Weights of a small transformer language model: untied embeddings, some layers without attention.
Each number is 500 + 25 x the weight over the matrix's rms, rounded and kept within 0 to 999. Layers, rows and columns count from 0. Numbers have three digits each.

# o: layer 8 attention output (transposed), 448x224, rms 0.447, rows 384-447, columns 112-167
# v: layer 8 attention value, 448x224, rms 0.414, rows 385-447, columns 112-167
# up: layer 8 MLP up, 896x224, rms 0.383, rows 0-48, columns 112-167
# down: layer 8 MLP down (transposed), 896x224, rms 0.287, rows 0-48, columns 112-167
o384:489510512504473506514498474485511525504499498448524499497484517549501506534470505515498513496470529522494514492479523492490477565544500535488521494489533530480491494503
v385:535495489477498476493514530507501553496496513483520504510505508495504489474468457508488488517494474505535489480487516499502481518446478483482461481489470505486498494503
o385:510508502506479511468520557528488482526490488499517491523478502540522521509526486510534514480509550488496484510466487508515517488518509484495513470530540506505471502505
v386:469485500503474539498500499495505504491460497514492515525529513525502504515479510520489491484478496515533483516493504497493503532495504487495518509463492542501548493514
o386:479517510504504497495502528491511491511464520433511532496481530503496463498512499508515503479514519497491487522498498502504511485498511484488525486497525475498490535517
v387:467517480485502517485516482504478504484475493501531545512493482533508493489462482524458486507491470535503491500485517513514508513515539522504498517475486504470481486480
o387:505509507503527539522493514470493491507526479484493490507506479485530477521482498496479516512493517501481511520518481492508530507513534504457519545489507499509482481508
v388:477494527502485528516458512482478496480470509511518486502490507511492490517493537468498482515513509514496503493468505509509503514520509523484500492482527473486487467489
o388:498504491518508514517517462507520485512485518516514496500519481494482495466453513490523511504487496486499471478465523491456522508495502522480482499500502467487496517501
v389:469497456513510521490552497505534525497504498495528513463483531506500547466490477483490526517506515508502501554483524527519508535510462501520513505487486463527527496474
o389:512526508510477484489500516482463532512490525521511485503483514509484485525549513494509471482510473490507477485494506463477548524509529501458524485473555485496481503504
v390:500512514484517501549494511499477500542537498472544484506503441448491525492539510482486517504483520506537482497475496466464460532511478456492488514494488520513487486509
o390:494477503492476469484522494514524492474518505512529495493506492538497451501537480508512505504480458490494484502447528482513509520516494485511500470517508466493486518498
v391:503483546492521465496537480508515460473517521464496483517480495482518506509488529508488485473506492500475510502476511502514495497460492507514476507514507539509482499513
o391:493503512504529494461505522508544491478501489468494517499522526467489526514507475467495526477501511477510481497470470497528471527487492471476520492526502514511546470501
v392:486514489489521528515503530517498527531510495456540485471512500507529504489471479501479529499474509522492517494480474509541482478502556549519505494475494531490494507531
o392:507460470507531477480513490504499481511510494534509530499494518489479519499538490484468536512487527517506495484484470463493548517521511534444490541562509495530520531496
v393:535533459482473500499515524512485508514519505549492485523478519511506502478494496515500492489485505516506486488505487508470505477477475457498501517500502516471503485495
o393:509503512498503521479481511507496501511473480493511497497504480518542522487510478529500514474512496510501502491464496511509493484529479521491509496558466484497489498486
v394:515497534506501506545464490495493518509558500497489510503493508544484496510515491519520506469505503477493479502510516503501504497483464518477509480540498441537500510494
o394:497528475511481495472460488541488472506509493472485511492558533503491487518474515513511506487531509496458512526495515524491474499508523498481537478467493498459472472495
v395:473493494537444522495496500473502537494496518498518479504519493501519501487489494474458502497502527547490526507509518514493536494522517499509531528544510461449523476538
o395:531515507467509534484498511508498470464488542513491491507514486520458496486497519487476497456542515509511479489501488500447491481494478542497483514505510494521507520496
v396:527545449557478500455516462510492506516525533499505522483488490535501505480483480495503474483506446522451496507496485522523507484518488505517512480494493513458496500482
o396:504495528500501529515482533495511473499519476496511504496508485508494497483533489533474480493494512497511515476493466523498500498545468484457498544516516471514496490489
v397:469503530463486496486500494525526488479490491485500501486481500500495463553504531494509471510526501513502492487494503489506506487492489509477526497504489489470484513487
o397:510490495515493518540530529502507504532483501492523495542527514492532489530494490484521521489496486503479516486502510521514482529516508517518483500471507486508487498522
v398:527516494491503494476511495494496519503466471496500477529480488493491506479491500520518458489498511510503499509540493488501513503491488489493500498507495502482518475526
o398:523486481462486485504498538501496469535479507476490458493508478495552537531508497522514518478542491517538475527468464516492517476496519507489477481559503469512508528504
v399:489473499516489469441518475482487511481513515490496517488526484484503513534499503502517507485446514488504470520504458508531499483540507499471482544480491502514514471536
o399:485518531506505516561493493538501514504523483482484509493491498480493505484541487493486533484520554480488510513484534517499494492525526503518480505560477466506519492496
v400:533482511512513495472459505522479497531513500510549497495484503502480497532519493483508478506487476493522462521518465519485487536497519493514517494509511520516452496504
o400:486471503486494475520530465492491475505501485496494501523519501514493481480494526491516504501501483496511506506505504491489494481503516500519482494478499479521532501494
v401:494520525500468500530508517467501484505503525492525505500526459509493494525504521484462473496467523476503491483473499518489462477513514510480472513521501518522509488531
o401:488517476503490494521501519495535495505479490478526474509513478477521486490486503474503506490520460514509509478469523503514492532508520525523524499581465473529494521491
v402:536514504481515477535488501483493525505499501503497487511498515519458531529500498505525498449502514482531472518517531548493489516496486454496514525547500499479503489479
o402:514509465540451487488498506526476457512518502508501487539486510480513501484515506490531473476530503515522486517466501484517485480493494523506499455481530481494484481514
v403:496493532530507507498498503506518506492482495510490486478511525507530479469486488494495503499507499499506504482465517512492474462490479527486490519466434488544505509486
o403:475484492499503514495521497502475496526493503492498515495496496505508496542517532498498508508489511526500499506518501488503501521486525495503489469519495478491499519490
v404:519495484546496480527476486494477519472499488515460487508503532519506471494517471487489497501505496516526517497528511499509529526515495452494557511488479464505525503511
o404:490533521500474498456492508488487488500494517508499528468514495539483497525482490505495516489476514504496511495522487503497494453472519508529490499496487512515467514521
v405:487463497495539487480523514494507473490516482522501493469498500490499520479518486537512489476485521539470498528480509510462508513471503501487524534529497517550493480519
o405:538478491510487507518516476521510535478525506515466494500515486528504508524497482509520520510490511495519509516476508484504481512507503480494438505509500495500513462504
v406:483537470514513514484524495490507483517498475496489492495479524490485510490480515546513495481519519520486518508474488497522500474518509534543513500496517529504554490514
o406:535515525477524499494496513521544487504470538493486503487536513477482495495490470478484495517499519513527524517503465481506466525497490496492532529557472496542524500489
v407:491525488465475479494488500494480512520473479492474503531533482504528516496490502485475469527488466530483493492485482514518488480500546485488495490467487521437490559502
o407:473499460512469477507496512466492504485555514519508508513465488486529482494493492519482522480506506497484487499495506504495509490514506510494497488500499481517504481515
v408:496491502526523503472493516523478504530511519491499504461482470513489518468478538485482530499539498520548447516522494479493506509492499485509511506492476511472526522483
o408:503490531490509485533496490478504497513496489477539477525500473482492505515510504452472488491503503511480507511472465525503493510508500512510522486493497483519496504474
v409:504509483542482517462506503495506525503472503494485512472535523491490511483499540519486454505514511462454518482505511520530498475529474531503519508532483469535515467510
o409:474499513503482499524502492474481526534483505477497443538502523532496510504509489499528501464506504519516482482538531501507504514519539518478477479489516502492503520499
v410:524494481523525461491514480504520502514494509517501523506528472490487512541485509510506466479481476455526459505512482493478504543514504512450518540489489520496492496471
o410:488493450499467508513503504486480507485520494502488509480465517496477496474512477480483530510488507494505529512506477513498486480499506482526503540519482512509539508495
v411:504495533538490497487544481467492528513485500510491477498511504514481509493502519513466471454468490491481507494494508505492495498516508521487503508515477500531501496499
o411:491501496476480494489515521489528499491512502500494510515479486503489476546514544458538467487511546529500504489472487504502477510503488496492479482490524468514510500501
v412:486526494516499511495527486516533494504465506523525539507511529498454469471498489488510533471534438481520477513511520492495484513480503499488478482496513479506535474500
o412:490522493517485509522468485495513497509468477498505493466505517519484539547449468482524491543481485491509468542507458498502464518528544489490539526501521542477486511489
v413:469554487526510492492520478481507481497495508500508520475504520529509519494515506482496506485518517443497499498502521477511523494509474516481511496532494502518476535491
o413:485504515510484523515508506478511528485481486508488493468467485481507516508493521520468499468504514530494494496459506503506499535551504509517528513501505499487463520507
v414:557504518480514484485493490518534503507488525487508507515498509506477503455489503540504484495471498491510504515511512498494499491535493479506519542482504485490498519497
o414:487504515491506501496486516498488481519514483472492495524470490513533477473513527507504477526509487506510520484508507532516507493508505519494509441528512513472516474507
v415:488487544494537500490455515514486541513513505470538521495517487498510473512500511485501489521493477515510520493505476511462484501530521482527488501527527499527496465503
o415:500514488511509514533474494513490501501495496487502498528526500479507472515499499501479497505490511512498516496499541509524514519469519498530514531474520540503483512484
v416:502487533493508539484512490473509535496491523485484523506493513503510477475516523487487421500520522521485523479492498506509507544501511506494516509515516483517477489518
o416:494484484477513511505493468460494483507528536478492499517529511496540459514514478480478534488510499512488489503486507511508519465499521489496477505507484546533487483468
v417:510496521486495479509439476475530470488476516499502519504469503512473498508488490505506506511493481465521470528491495479514492511491501541426461470503460452508550508500
o417:523540482485508499482456506524522506517504507484469452471499490476476488495463493501509496495508479454494522495501479533475519532495463507506518475572497519515492461547
v418:528483458529510488501507502506485533467482490529495457523499503471506511525465524511493461515516507510518509499522510504524484516479496536457480492470504493495505509483
o418:526501489477495495483539534463487481516476508508508502460467492518508521510468445489533534483483505475500489497502473521486504458471487487526504497518483491491497505503
v419:505504500486484511478499500494532516506533511515508538474501508490510492509499547512473510510534453524487510499543527525507510478516472484507493492494513513558492463502
o419:504485536483526549474489507467517482503472509468502494512526496514480487508475502543481480498488489512536540503514516475515500529476547487529492519462498547483496497479
v420:532502482478515496481514486522496466501522532498496522479509529519493502528513515525501506474521476502505472478503499488509517541509502470510516479479513518500508498519
o420:454509548509492507500510508505533524523524518479510495467538493540495461510489501510490481565523480528504534531509471498538504519486490500520506528474498527508469496513
v421:502542485508528511535476506509525507513507512492531466506488479482465495483492498496502489473492500491467520484503475451472495467481490519470480494500474481499485507492
o421:515495521487477493486460532538515467494522536501508513510494487513496472506548516509514510495525514481470499458483546483485470487530464512500509524546527508487465513490
v422:505515471522519514489503506495503509506520470523511548501461476497520507484507523504516484509485501510482523502520481491501506482487500461477530477499521528510479465496
o422:515476519482512511509522513474511505504501495501483482512527472510477503497532533520508474500504505511513485493522519517527474450532536511487439502473496508490518481484
v423:487489507478499521527493491506493502523517496480488505494517518491474500480526477496506497490481480513491492497522511519446518502524532496488523490507561503488485507469
o423:485519509478438489465505469505503513488527522464502495462495513551480486504482482516507476490489520515463512498479504477514488490515486513503499507497473501485519500519
v424:499529479484520483496505485522500481495544513518452523490488480504490506480472522499500503514484501536489499500494486509471521491518524528502553481488497501515474513486
o424:494485545476493482475489489539479500500521500494524506453516478526498505511526505490490477534480513481484527504492490481512512484511519522481501529532503490470509489487
v425:537494499534502547519515471509514492477491516505515521487492501473477533485533496450477526500466500485493511490498516494506476495483488501511489514537525469515555468495
o425:506485508480519498514471491503492496478469522501502472496484482532485528545537479482511490498536530478517476469549491466485505537513489504504490512499476505514521520497
v426:486461458503517482519517466502497491477515551553529497510490521529481526512534480494490512493474487490500471518494452511507477476517507518514489481499479526512482512530
o426:493507474511510519514510492531476503489515507479491523471539493490490474490511506508495469545535511537449477501487489497456492504508492470462513517453518483509535497516
v427:542514526481488488520470472482519516493492474496447533496481500512540518487488529510505471508537453530502506489535513488538507528512463522509514488495482485529486504492
o427:497511527487503475460493492481512476538486512528523488502498490478480488495500497521483519474464527499508529476477480498511534496482501487479481479434513520502500490466
v428:514499519499540516490474482523546501457481519528487518468530537510511556482535519535509483504480522493521486472486516505486520508527498515530508508487482538535518509496
o428:498483469515525471508532511513529496457486486478513486499509549518525501476521482527467476522521493513472483491552457504506491501460456511472486504548492523494534509505
v429:477536504548478526527524478500527531516514511532491495524517529490495452496496493517482506511481518493468530522523511504510485526512486474500538484445482481493492473519
o429:493508500504500525483520496469485537524466477504519533522500524559487503509494508511519516463496470526478500477513479518508488470508492512494459487519509530511530480481
v430:519509496449495499511528476494495533510526486519491483514509487484454489492505490529490510494526516516478512513554500499497501520531499499522454475534490526491452469504
o430:527539509494478483477503490478488488487532495482471492516543505537493518500494478497498517456474486518507506528493525481524499518496499483497487483495536536502549476514
v431:463502462492499493430533533446514452488491502483492479512503465500498480463499458533512507521480463527481501476502479490488504497496490488470504512441493489512542493529
o431:512503496482494544519480497521518524507487512536528492540495525464506508527482458531490514502522521527510537494475494496505490500489482497501488511562478494499479488496
v432:501499508486489523524482525520492482497459484500510482496504481502476501481469508516495494500473494503497522501523496496512498478526510520481493512477501480488482501477
o432:507484490487541483510502511518515469526521525507502494519474490479458545488499541499486535487523516475519512465522498483512511530502474526496474514586490493507485542531
v433:511501498495499508504493494512544506506485500521485508492532519514495530504523501487489481532476470490477509505502514485483490509514485529508532511517488505529499521480
o433:487525491530493482485530484492507480516477508495543513477495523521490491531513470487497511500497497528521486493495481501496509496493459509463518516460490503511484517498
v434:519482510490532480488502555512508516528510499447534478467488465462503522501501542498539508472485487530537512513505528525480520499477485473495492517486530506522512482466
o434:515491485447471499484506490498488509501524502481484502506492479499516489492505498515532476522513516475500497502491502515495501477474521495550492461493490525480457509520
v435:518507457539511456528441487493513476502513502508526502490502488483494509487476478499504456486490473475476507475495497512495508516470530511474546501492480523512466499508
o435:496503472481444463490493455490507484513504521501469519481472491520511459514493527501498522537491491495492478521517510537537514476501523486528490500540490490503488501534
v436:501520496494464549542542513525497497503509503523507475508469492493501463490489499476519526482475502507504495472492547495499522493524499475495505489502549506486509502516
o436:516510509490514488480509488493492515497512487448488502484552459509517533488463498521468497512506490514530510518476494494501458500516489539491493509517488521481470517502
v437:524483488488498472497495467497469480495505515535467501523515522497517485520510549534530490506510496475507478503487459524513491507508490531507487469484543471501516504559
o437:495494480527549478522495489532479521522520483487475489469528505484506563468479454497487529503479496473483492486508480505484501517463493492481488533530491480504490513458
v438:509474466469487499500467502505478505529509498510539529496518459481511511527522481506509492475520494502556496519485478533505529513474498497499508499523474512489507512522
o438:519472480487497500509508477494470525485532508529491526526491499470490486491513475480522517521484498512503501479510461471477497491511486454482471501509531478507509487529
v439:508514510499528498567489486535458513525523502473509483503501478494527500485501542497494516491477459525447466477502508516526500493521508503502482489444491490473459498507
o439:457526499492497489489462477483480487531545467524497496522506464495501500481488503499493519485533481522499503504496542511509545495498490520491452489459505497493510493471
v440:486509493521519521461492518489523473486505499524500519483495482517458506512513506501520491506508531489468509506507491485501505502492505529494496505516494521494506476511
o440:503490486507477508563490434475499536504469503492509491531508507501504505496494507527486525482497491510495497504524494506469503499513518484507495501499521484497505469508
v441:479500504547478514504513474490442502493525522505522483519500483511480459516483493500481513473477499516515531501516517529486507518504465527510459519492517506484481503524
o441:470520499491509510509481518495482505497496478483485525513512490506497530504482492523515488508506498509466513504492466499485485468476525492500478520549506475508480482495
v442:506438499473542514538449535516487525483478486456530492481498540537518494508528451532513471496505491514536466493508484529516504489498522499516484510480489470540490514501
o442:488493476475489501493531433471488504501518494526525516507514500485460464464488517507515509481486549522480509457497523492472549490472508505502496476370497515510494523496
v443:517529519521521484534491521484481466491462468490515487515487481460458490550536516472514507483518484481537480488528489463487485495504490460458488452518484473496558518478
o443:499463491486481470493505531528509510497476469532522531511476479478522500495464513520536507515497528504487503506489482514471491489506494458538503479507510484512468542531
v444:527516472524495469488512507512474515508504501451499520505523486499469480527490474542477480498497494481510501506519487505544520499487494487492518501462447507494469498526
o444:480495510506488495488472559505508490485508499517515503485481483517494474490502483497526510488488480427507513482507518514529496462534523478503496521539514524497506509490
v445:506448489493511503496514517515465479476498498518500528495469516512464499493547485520518476477515497512484467513486500537525524496490527500485510496499481464487528489530
o445:480500527495497504532498514528485517495516497493506510483514469499502518503502528480528446483495509494458471469500492505495541456526481501473489537430512505492490509487
v446:487523470493460519452534506499507520520511523482505502470477471502483470485487472486515500489484496497513515492475479513509513471537511509466497483445500495506483472514
o446:487503493480489533529517529510483513552482514524513491485504507486479472515503482515521442523502479539515521498465527495484523541531477524485494525532499494493499535520
v447:516474519520529517513491492478471494525501526489522501490487479487515473511527484498499525514480519494520494515514466495481501494520494473492479492509518525489479479509
o447:496467527477536508491520490514502469482471502513501495512486476485481496511530499483488498468513502504474484505473542506520497481473490494526497481466519470507524543493
up0:513478486474492473500496511472490529500509491501473500482476447479483474481535490506504518479477455460446489493464459481456514484498478527511511476468530479486522457464
down0:509482484518473427489506492465478530510461483441488522486508466479470488543515504493465520488460498522487506532447498461493551512437483468536532514493530484477487473483
up1:495501497496495502498504502503503500498503501497497505498504502507504504499508498498505499497505503502505507499507504499501502496503497497497494507500498508502489498502
down1:502500500496502505501499499494501500509504503502504505502501503497502497501495502496503500500496497505497494497500500500505497497497495497499504499502497497502504502498
up2:504501500502507497502502499499496500499496507498498499502498503504502498498501496497505503495506503495495497504492496494502495498502501503507502495500501497501494505498
down2:500506494496499500507502499499497501500508499503500498497504500505500502508501506495501496498501496498500498500494498494503503498504500498504499498500494511497494490500
up3:517515486518538508519486527511488457559481485505510477511534534504551500524469492495504463521466561556452469522514506494502459501492463472521473519467497487538470478461
down3:505522534499494511479508545516521505508475513510512523514527497459541438534499521508560512502454531472499564502562488508573536494468486463473508460481516451523495499514
up4:493485452449488530498533537525525511511488498516471468530526523501479502483422460437521511540526475481449459522534514509508457462486514458525465538511457496479453510496
down4:466466531523506507476484507516493458498507515444501494517519521523505483502527541504504515529480523436535514531488500522507532474493492506462461471534540507520528481480
up5:456489523499505517493549468513508503545524413508488450515480507489492517486513541473502512523479554491486512446467534489466488499509475453497490468488499518491483562492
down5:494553504511495461545508486495496468518578484498519533472535459524475510496499512479553484511515495527474492510481517473505493490497487490513494465417504500476498500510
up6:496470491502521495552513506551518473498491508436509496492499496428537487486488496494492537457506496491499483489497491467525466493456510503481534485491522511519478462494
down6:492473472510488525504464516490524491517528457541512509479528522470538516480509510521460498516482482500538499500498502451498522503584501490464490456527517497503507460476
up7:558503574528511449500475480504444547474511517454514503498484513459478533521475462466479502409499541471437532483525520488497503511416461462440555473509533520537463479533
down7:515440497556508482549612484449465490451575478486534500520492558503524539495485513432476483531484578484507579515518502402487502496446498518572493520484496461537500502482
up8:518505515487495503518504474499496481478506518505483500488479502487504498493484533467496488499487502486480494485491473516514492502498509482498481512496517534503503495479
down8:483488498489497507513476493497490513499520498504497504489498501491484526510505518499507506501502485491519497512484495509493488507488482474496505527451501505534501511511
up9:496499541487511508521491534520500512521533473476440498518505534489510520442495486502471468537505503527490501482502468547504553558488458463523509460530507525540479556481
down9:558532518467522481493511502508461498482496506550479445508527500472464525512547498519521502539494513492477476425476500496529496613469502519525482462477524497546531540510
up10:504500501499502499500500497500501500501499502501499502503503504503499498502498499501501502499496498500503497501498501499499497498496501495501500500501499502499501498499
down10:497501499507496503498498500502497503501506499499504499507494497506500502495501506502500498498499501497493495495502502494498502501503497499497495497499498499496495502498
up11:468494525503476477513505499459498490551534504492480465511483493465482477477460493498457494495419512459525439460485437546493485544492520497551502505504477532510473473504
down11:526509473478478465523508483509502547537494512471448520493478483448480482472489497533512509476476520468534436483477507522492518558488511551517561541400509455515528513516
up12:504499469526473501474507483462501478485520477493445506477517484485480491492448513508505527495498486495489512471518468535499520539449492477529460472478487505527461491493
down12:496493451482524527495513465490467463487474488551488504498578469450498512517513492479477525451495496522471497512463496475449470478518507477540498518546506499553503533476
up13:494546515488511502502498490467476467506531472530476501529470494535474552554487511492537469507494493530505501544507550537531538485500480541533499534536516509488505514499
down13:488512496488525469499455516498514509487486490475460506497451519513496508523484494517487469521543486485487493488473472517531543486482451501502509503526493470511552481490
up14:471488462460492494476531490501542517531495548479471507458476501484491512538526495530501491526492482489499472541531575506564523511499494515523444517507500507512492544475
down14:491498496544468529512511510442507497461471513519493519493495487511504484494508512481455526481507483489513486469553461485491551463514515471472552487541516463511511497492
up15:500495497504501494502500498499497506502500501509497503502501502500500502497497500499497500497498502502503498494496500498500496503504499498502499502500497501502501501501
down15:504494500500502493500501504502499500504501501494500498498503498499501499499501499500503503499500502502499497502499500497500499502501507504503500500498503499499502499499
up16:510476490489449527491507494477480526528487504464498503540476586498499557487527429530526506519517547507475526492524479503524524485513487506500483522516492510502522495484
down16:507469458478483458492533493517498458521480489492511473436510500489485518526531519541502481551517533518508472463475495497499491534455466499452511563445475475498519516500
up17:521468526486512529477526515448524475538484511484452511514453473527482473518493530506469505442473497511506488487469507514498539488475465495452507436502509489527496498533
down17:529480480488469507504568556503510476556491478551500511497503444468449500512524530486534452493505504503442520483536522481489554489543466508498509477526512509550547493496
up18:538488537516470533490471524508517514506497497514514480488496494488484503493528496519481534512534474478480509532489478534480516493532509526500515517482532522502481490511
down18:512516556523471521517521517494472456507493502499535513496497491494471507496509496465493496499512472489477521501510516516511501481500503538463498502464510467490492519500
up19:485504475490552482459467461465508535462539490465526493487489481469496464496490529488491575440481455471513501454500501528508452527508530533474422514532540489467493502493
down19:509521520553457509506540510477543521478536535540512502507464498539475475474479477476481470492470484497487551484478510480479483499468510463476498529543494510550473493444
up20:511457497480523476488524492499463552497461508490487488511488471522542445508509495499476532515514548523474478473503557513529497514475459506498497407441483502510506497434
down20:595464527506512480499504511516486536483415498527503481515508452505543507529514535531488459487516522500514469495495492492505511527525547526527508465440516495539477454467
up21:477479497477504482500524507498484545494518504536508482503506506482526517492512492507497519500504513484497517499521517484502510514477484508531483514517516491525525517519
down21:494509501484514479471507519487481507510489492472478492476485495512481510503502472487520503490503505516475486488491498492505480502505496515513506496466511520483496485504
up22:491543497463474446494421514471473500475494514516464499533540486422508565507530537507520504514488476516485504526548516518541531580504564454473484485487480497460532479422
down22:525508542476483499458463539507489499533457480493509539505572455486507520508491527472483464528536510517495455492477551526509517502453489521461479483451486499549544500514
up23:516514489533506523502481514513530495508531482515492485482494455497513458543526518493520515493497475418514507507503536524493493502499494489528492539511497516483489498509
down23:458501486496519490461514497445509507463536488471497525501543529547487527462490483507495517498487522503468504503485531463518476485484488505497500524530498489579503517454
up24:465478549526541476482484500512522524523498538460522495502489497507504494458481526497520533472522498513530472532465446534484472525491505508486499490533449518530494524512
down24:503516542474486503488477506555534526528505466518489484463458524525465518510486521511492496570489505501486502452457499509536522483487514512517546494457541482494503517491
up25:519524522493517519513473474488526507524504500498487466486479498499507503496498468528494486485512472528500498532516514506478486504511510519525523473498492493511453514525
down25:485541517483491538491534484468476515523527491485481501486469510500486504495519497517484523465467496492460525477533488468493470471510489508483481501470510522512484511492
up26:498522458495447497495518493568513500498489475481519514481505544506498468521507493482505478512486508512501462500491475543539492501544443523488513448499514527493533534487
down26:542459477458508434499448501505518460523505493557494461483480501519469543478487486509455491490513503432478516497516494497494450495518476530481487512538489500535528480482
up27:488477503499506492502514493487511517472502491518510492485511491512528540501483503481507519499500532498485457499508507476494511486532515498495517486511455508471510502480
down27:518510518513498521533493484498482480501499463484522465485504481514513500491505484499478505493518508512466462475489520499484496479540509515505472495430493471526492502496
up28:525516497517524531505501551513529469468489485474493512516478528518552443527529453551479553553459511513520491469474455527490503477549474489459542504483537508553493524468
down28:495511491469488483450521530515504511483504501484509428499527536513493517519463478479522463489542507466489551482501504507472464533509493451507493480506501469511482500428
up29:499499497503501496499501499498502505496503500501496501498501502498501500503500502498506503499503501501501500498500504501500498501495500501499501505499506504501497498501
down29:504499505504498498498499495498498494500498500496499500505501496503500497497502497500503501499499500498497499499499498502496503499502505497493500501501501496500499501498
up30:528453495518474520450502498508489539538474520495497511469528509486488528453552471488495516492502507441502533499518503489519519548483480509464462504488527502486501472500
down30:493509472477530500524525499466465499513525525507488500503483514498522502463524509452510472486492525524501504509483481478484490534488526483536449504460507468493505499501
up31:479514498494498504496473490528457512508561506512509499491461510478460504504515470503490498473493485453484514488479519517512508465490497483509473483477510488502483507499
down31:489466495497515533492525539537540516503558492506526505483477499502489495541468485518494505498521463498488487504497470486475513503516529481485488507512495482498499508507
up32:494545541494531510476492462473470488532442499489478493522458481464493469468479499482537504497534514512490583473519491494491543507488441484482447552516542533509558524444
down32:507488506519477530488547533462508476489478486526555536456505504487431515494506599415563514489615423504495602539459494517510519533482450507549523506574558523440522475550
up33:489437462480479483487497452465473526521540496480483480522479519459486508485473494500532523488518477472499438505522459546517500517487534483514481503508510472541511457478
down33:507487443527469446513498505481452510502479498486509566511512487463444486467524527519486498477475516516528439533530524536461452518497526516415471519469549503505523522491
up34:501461488528506563483504499480517493515512527487463537488521467520509459527458469490524484519525501501490490513484532501473503498491477495496518521516518464483481519495
down34:457489501458533482472530507441503496499468472491489517499497517510444505462521479472491513470521514471500540547505518508550492481529492441501478467494499477536507493479
up35:511480474485497472483521518533481541429460477522475513495522501519521487493496496472487461517533495509542539490484533492471510494483475461526488464527501503459518501439
down35:515458464441464516523539510530547503452453513472586518488500494530531511514540495494473498488545499539518482543499536509457479489466519480468545481565486501480516483498
up36:536486498563516550514511487514543437537491499492515503495437530446528447460514461492485567497461527526519472433513462557515442449529480478510505522508509513516471541457
down36:478526488491484503492519483492444503495477487522498478482521498510536523516489492537515455483503553473526468503542522565491511488505432538499501542504461477487511548505
up37:499501504504502500495500499496499498494502504504500499501499503500495496495502496500500498505500498503502502500500497500498500500503494504501502498501499496500501504500
down37:499499500501503499499496503495499495499499500499502501498497499495500495497501500499499499498499499501500506500500500504500501503501498498503503500498500501499500501497
up38:514494473455491451474498474498520476460518498498475508538487511479497515482491502446469491515520462503480492470477511509510489556505470530476503495522510478506517471473
down38:507543483527475496500519470480532534521493485514474499496452480473488502514524495467504475514518429488520574474491518479504533573504519523490480543464488452460528536498
up39:446460461500536505520522490500506495500540487485486530534535517511533541508507530503522515449458464480518477459544489552487537500523496503453547543526462568519506491530
down39:484526457486476478507501535512485505526518503499509511515517476488483528506509528496491471504532516513510487532532528482501490524471519520473461540499504441532502498477
up40:517520525470491510482472490482531463500491519514510467519471507491561508512499494507486529506490463500481542466484476522512484505500495495499496465516470540493520466491
down40:540509474520477450490492511509497498469485511525482467471466510501494516464510523519500486514477485510510517487498507500476518490517514483548477493419490523511525491507
up41:529521546485554521478555480440536459515485501484485494522530538526529447487502496476536543426521469504517520469498469486482503481505494495516457574490513517478465522478
down41:532472520511517441471513477504475517549437482466504477486495482490501498490513455527519540528427497492483492509496489488476504515498417427515458564432505483513486511527
up42:493500484485513477494461490498533481539521463477508485495526498489532449513469485518494483490499505462511508507545503495520462497483486478477496482466477526480500480516
down42:518504490528492530536502501519529487514501499539496517491505516482496476437513524530546424517505488484490486496505457509482487525480472500457485469394448503487551547487
up43:479542511474512530488503506513541529593519445444500543495436512482487517471492525481525601537456497521464540449520475507538496531498511519520512487512475517493456472505
down43:484487511489509519523478507513495480496486503515502575529512429503486498509514529470547524482495474510480518556500544476500453519533509510539468512548504513538451467474
up44:504512492506531509546480452519540516452462540456494545490438443496515545473500515495484528487509514517505513504458480459490464486502510511485512496555513497517559501456
down44:449510476478517527548510525516548510507538511499510534515488474496568502497493536486450524488503493464527447488508512512498505503545472503509511464571501454487552490527
up45:471497481491526495468486499508484501494489509527491493483496475506490520514482493497498489489503512513482489510492498498525511518507507518493489504499508492494501518502
down45:487486480502507494465515513503482490505513501488483502477507491506481497495500510493507495487510502463493484506507494479512503500514482502494511519507508500495512509503
up46:500540423526553493474499481510502515509547534485482442495508472531505558488495515522530528536533498477497524555492508491529519495514540462492487534510489483495494474522
down46:506493468553519484495498481530502514476563546559476457426501463445487520481478554508514533523563412517477525500421451512587508523501517485512561508579477418514487488535
up47:501494476531524510502537481447465512470544492479477536525514532498515500465465472497518549467522528444533498521473504469494451510490570497493510476534503538546505513511
down47:491530496526524485492485499503488515500494491517508483504499569485486500514509545524476477517472495507536468500508499533471474484561518526464556545457502468505494495501
up48:504479506477535501528500514488516550515465552491482471480527541483517462476511479522525502503520528481511527492526482504492496514507530442487509505501464513475486516499
down48:481479496482491530498460529511491494499502507464520534482503474466533513502494512549503532500518503516509503505494523490510506531519545475507525506472508496515514512571